config = dict(
    n_layer=11,
    d_model=384,
    activation='swiglu',
    norm='rmsnorm',
    norm_eps=1e-05,
    positions='rope',
    attn_scale=0.177,
    init_std_qkv=0.028,
    init_std_down=0.0,
    lr=0.00439,
    warmup_steps=67,
    doc_mask=True,
    train_tokens=425700000,
    steps=6496,
)
Each number is 50 + 12 x the weight over its row's rms, rounded and kept within 0 to 99. Layers, rows and columns count from 0. The size before them is the row's rms in percent of the matrix's.

# gate: layer 4 MLP gate, 768x384, rms 0.159, rows 691-697, columns 128-191
# up: layer 4 MLP up, 768x384, rms 0.163, rows 691-697, columns 128-191
# down: layer 4 MLP down (transposed), 768x384, rms 0.148, rows 691-697, columns 128-191
gate691 114:62 63 59 42 66 45 53 22 54 46 51 37 58 33 58 50 69 55 65 58 41 42 57 46 48 33 45 62 67 56 39 37 58 56 63 37 62 71 51 25 21 48 58 46 37 66 39 48 34 34 41 43 40 16 60 45 61 48 47 32 63 63 44 23
up691 118:58 63 45 59 48 47 18 42 50 71 32 49 39 54 65 40 42 66 59 43 44 53 55 50 81 36 42 53 74 52 47 41 40 63 56 45 68 51 49 39 43 51 47 60 39 65 41 44 31 38 40 51 62 50 48 45 44 50 41 59 46 50 40 28
down691 089:70 38 51 57 46 60 37 55 62 48 62 69 61 53 74 48 43 30 42 55 55 56 49 49 52 31 49 47 67 52 46 64 29 52 48 59 51 37 41 37 50 54 51 46 50 58 47 34 52 51 51 72 61 73 59 45 50 34 73 66 42 25 46 28
gate692 100:79 40 67 57 40 30 49 38 43 43 51 72 44 50 34 63 50 39 46 40 35 74 61 53 52 62 37 41 45 70 45 58 53 66 36 49 54 49 41 60 47 66 59 48 52 34 43 58 34 52 53 41 36 83 40 44 51 60 63 37 70 39 45 39
up692 101:66 62 68 46 48 54 76 71 58 40 46 28 58 48 41 48 69 64 60 55 44 47 62 27 52 45 59 65 46 59 32 52 39 41 53 30 46 31 49 47 43 37 51 65 39 52 50 43 59 44 54 68 43 49 54 55 49 43 69 33 60 58 76 68
down692 107:42 31 55 55 66 52 50 45 37 61 41 37 66 62 36 50 43 63 66 59 47 56 56 42 67 68 53 38 48 45 54 56 61 59 43 45 36 52 61 50 53 48 63 71 49 60 42 33 43 44 51 67 57 49 60 46 43 38 29 57 50 80 35 31
gate693 105:48 35 41 49 41 64 70 45 57 55 74 38 33 58 33 73 59 31 59 36 59 43 40 60 28 50 68 49 63 32 53 59 59 41 45 44 59 54 56 70 51 54 48 49 43 44 42 38 57 53 62 49 50 70 34 56 28 38 50 45 57 34 32 73
up693 109:69 60 57 64 29 54 55 46 38 39 37 57 65 61 26 69 42 61 39 61 37 52 43 47 56 63 46 47 61 42 58 41 50 44 54 61 55 42 45 22 37 37 54 23 63 60 55 34 45 46 59 53 40 40 53 45 71 37 33 57 77 64 39 66
down693 100:53 47 55 34 49 64 51 59 42 75 42 41 64 49 38 56 49 46 66 53 25 65 37 57 63 56 45 43 55 34 48 65 60 78 34 41 59 65 40 62 47 34 60 74 46 46 61 72 55 24 59 89 26 29 81 54 37 42 58 62 54 47 47 34
gate694 103:52 50 32 74 26 67 45 53 40 51 52 40 68 46 58 59 42 41 33 58 28 48 53 64 37 53 53 40 48 52 42 52 57 63 80 62 63 53 37 57 29 37 66 50 44 42 67 51 29 58 52 65 55 50 54 35 70 33 38 53 68 25 49 56
up694 106:45 44 67 36 56 43 61 50 54 43 56 32 52 67 48 55 68 48 59 58 38 27 49 43 29 50 56 46 50 54 42 55 73 55 30 46 44 50 52 52 35 46 51 50 31 38 71 46 57 54 53 27 73 48 63 45 42 62 54 47 74 65 52 48
down694 100:71 52 61 33 69 62 73 35 49 39 50 29 54 54 53 66 29 60 37 54 56 48 32 49 39 64 52 54 52 25 41 75 48 58 39 63 42 51 33 53 40 46 37 54 51 49 50 57 42 61 43 48 31 48 74 34 63 56 45 42 46 45 35 34
gate695 104:62 43 56 43 49 56 57 46 61 54 63 47 35 10 49 56 58 43 36 25 39 45 51 48 65 50 43 58 48 39 27 61 42 39 39 61 71 59 36 39 42 48 51 64 45 41 47 40 44 58 57 52 46 53 60 44 39 40 45 38 48 29 19 53
up695 111:35 34 80 66 63 47 47 43 67 46 40 43 31 37 42 32 48 60 54 56 39 38 56 58 46 58 83 40 56 40 43 48 75 19 54 68 43 66 64 42 60 51 50 53 40 49 61 66 48 49 65 54 50 63 47 40 47 48 50 44 50 42 46 68
down695 102:91 51 56 48 24 46 57 37 61 43 79 39 60 30 45 40 40 42 37 26 59 22 48 39 30 62 40 37 46 59 40 46 49 54 62 40 45 32 48 66 52 52 34 49 57 52 42 68 25 48 49 34 53 44 43 37 51 56 46 51 31 31 58 51
gate696 103:45 49 37 61 38 49 60 48 43 48 44 52 53 50 74 54 34 49 56 51 36 60 26 51 57 50 61 55 60 49 38 46 54 40 57 53 52 37 70 74 56 42 46 53 71 53 67 37 52 09 58 40 55 67 48 35 40 67 42 63 28 66 20 66
up696 101:48 51 52 46 58 20 66 40 33 65 47 17 48 64 75 53 48 71 29 64 47 64 47 64 37 47 46 32 59 57 47 34 22 52 49 61 49 73 68 67 70 58 52 46 46 55 44 62 32 14 51 57 39 43 33 46 52 36 41 49 49 56 56 75
down696 102:37 36 47 41 45 58 44 63 51 75 59 58 52 42 51 58 52 47 47 76 50 59 37 57 66 55 33 46 56 65 34 55 38 45 49 49 28 45 57 48 54 56 57 75 47 58 68 38 38 31 43 64 42 47 49 36 13 55 36 36 56 20 55 69
gate697 103:65 38 64 23 28 56 53 59 37 51 57 38 44 69 44 60 42 54 35 43 35 54 46 44 60 54 35 41 55 57 59 54 67 29 48 66 36 56 55 58 39 74 21 49 44 46 66 46 50 52 17 37 46 65 72 41 65 47 47 63 52 40 37 50
up697 102:64 52 50 53 52 21 53 48 59 32 33 43 70 54 49 65 29 65 28 46 42 59 65 58 53 33 50 63 53 35 54 45 58 58 54 35 69 48 60 60 48 62 62 22 57 30 56 40 47 59 49 43 58 32 47 47 64 51 41 50 66 67 62 63
down697 102:48 45 41 47 43 67 57 24 50 58 56 44 57 29 49 17 49 50 61 64 51 61 27 40 47 50 49 51 50 36 48 53 46 36 66 43 45 48 52 60 38 47 67 41 36 59 46 46 48 55 35 36 51 22 62 52 60 54 51 50 49 55 46 40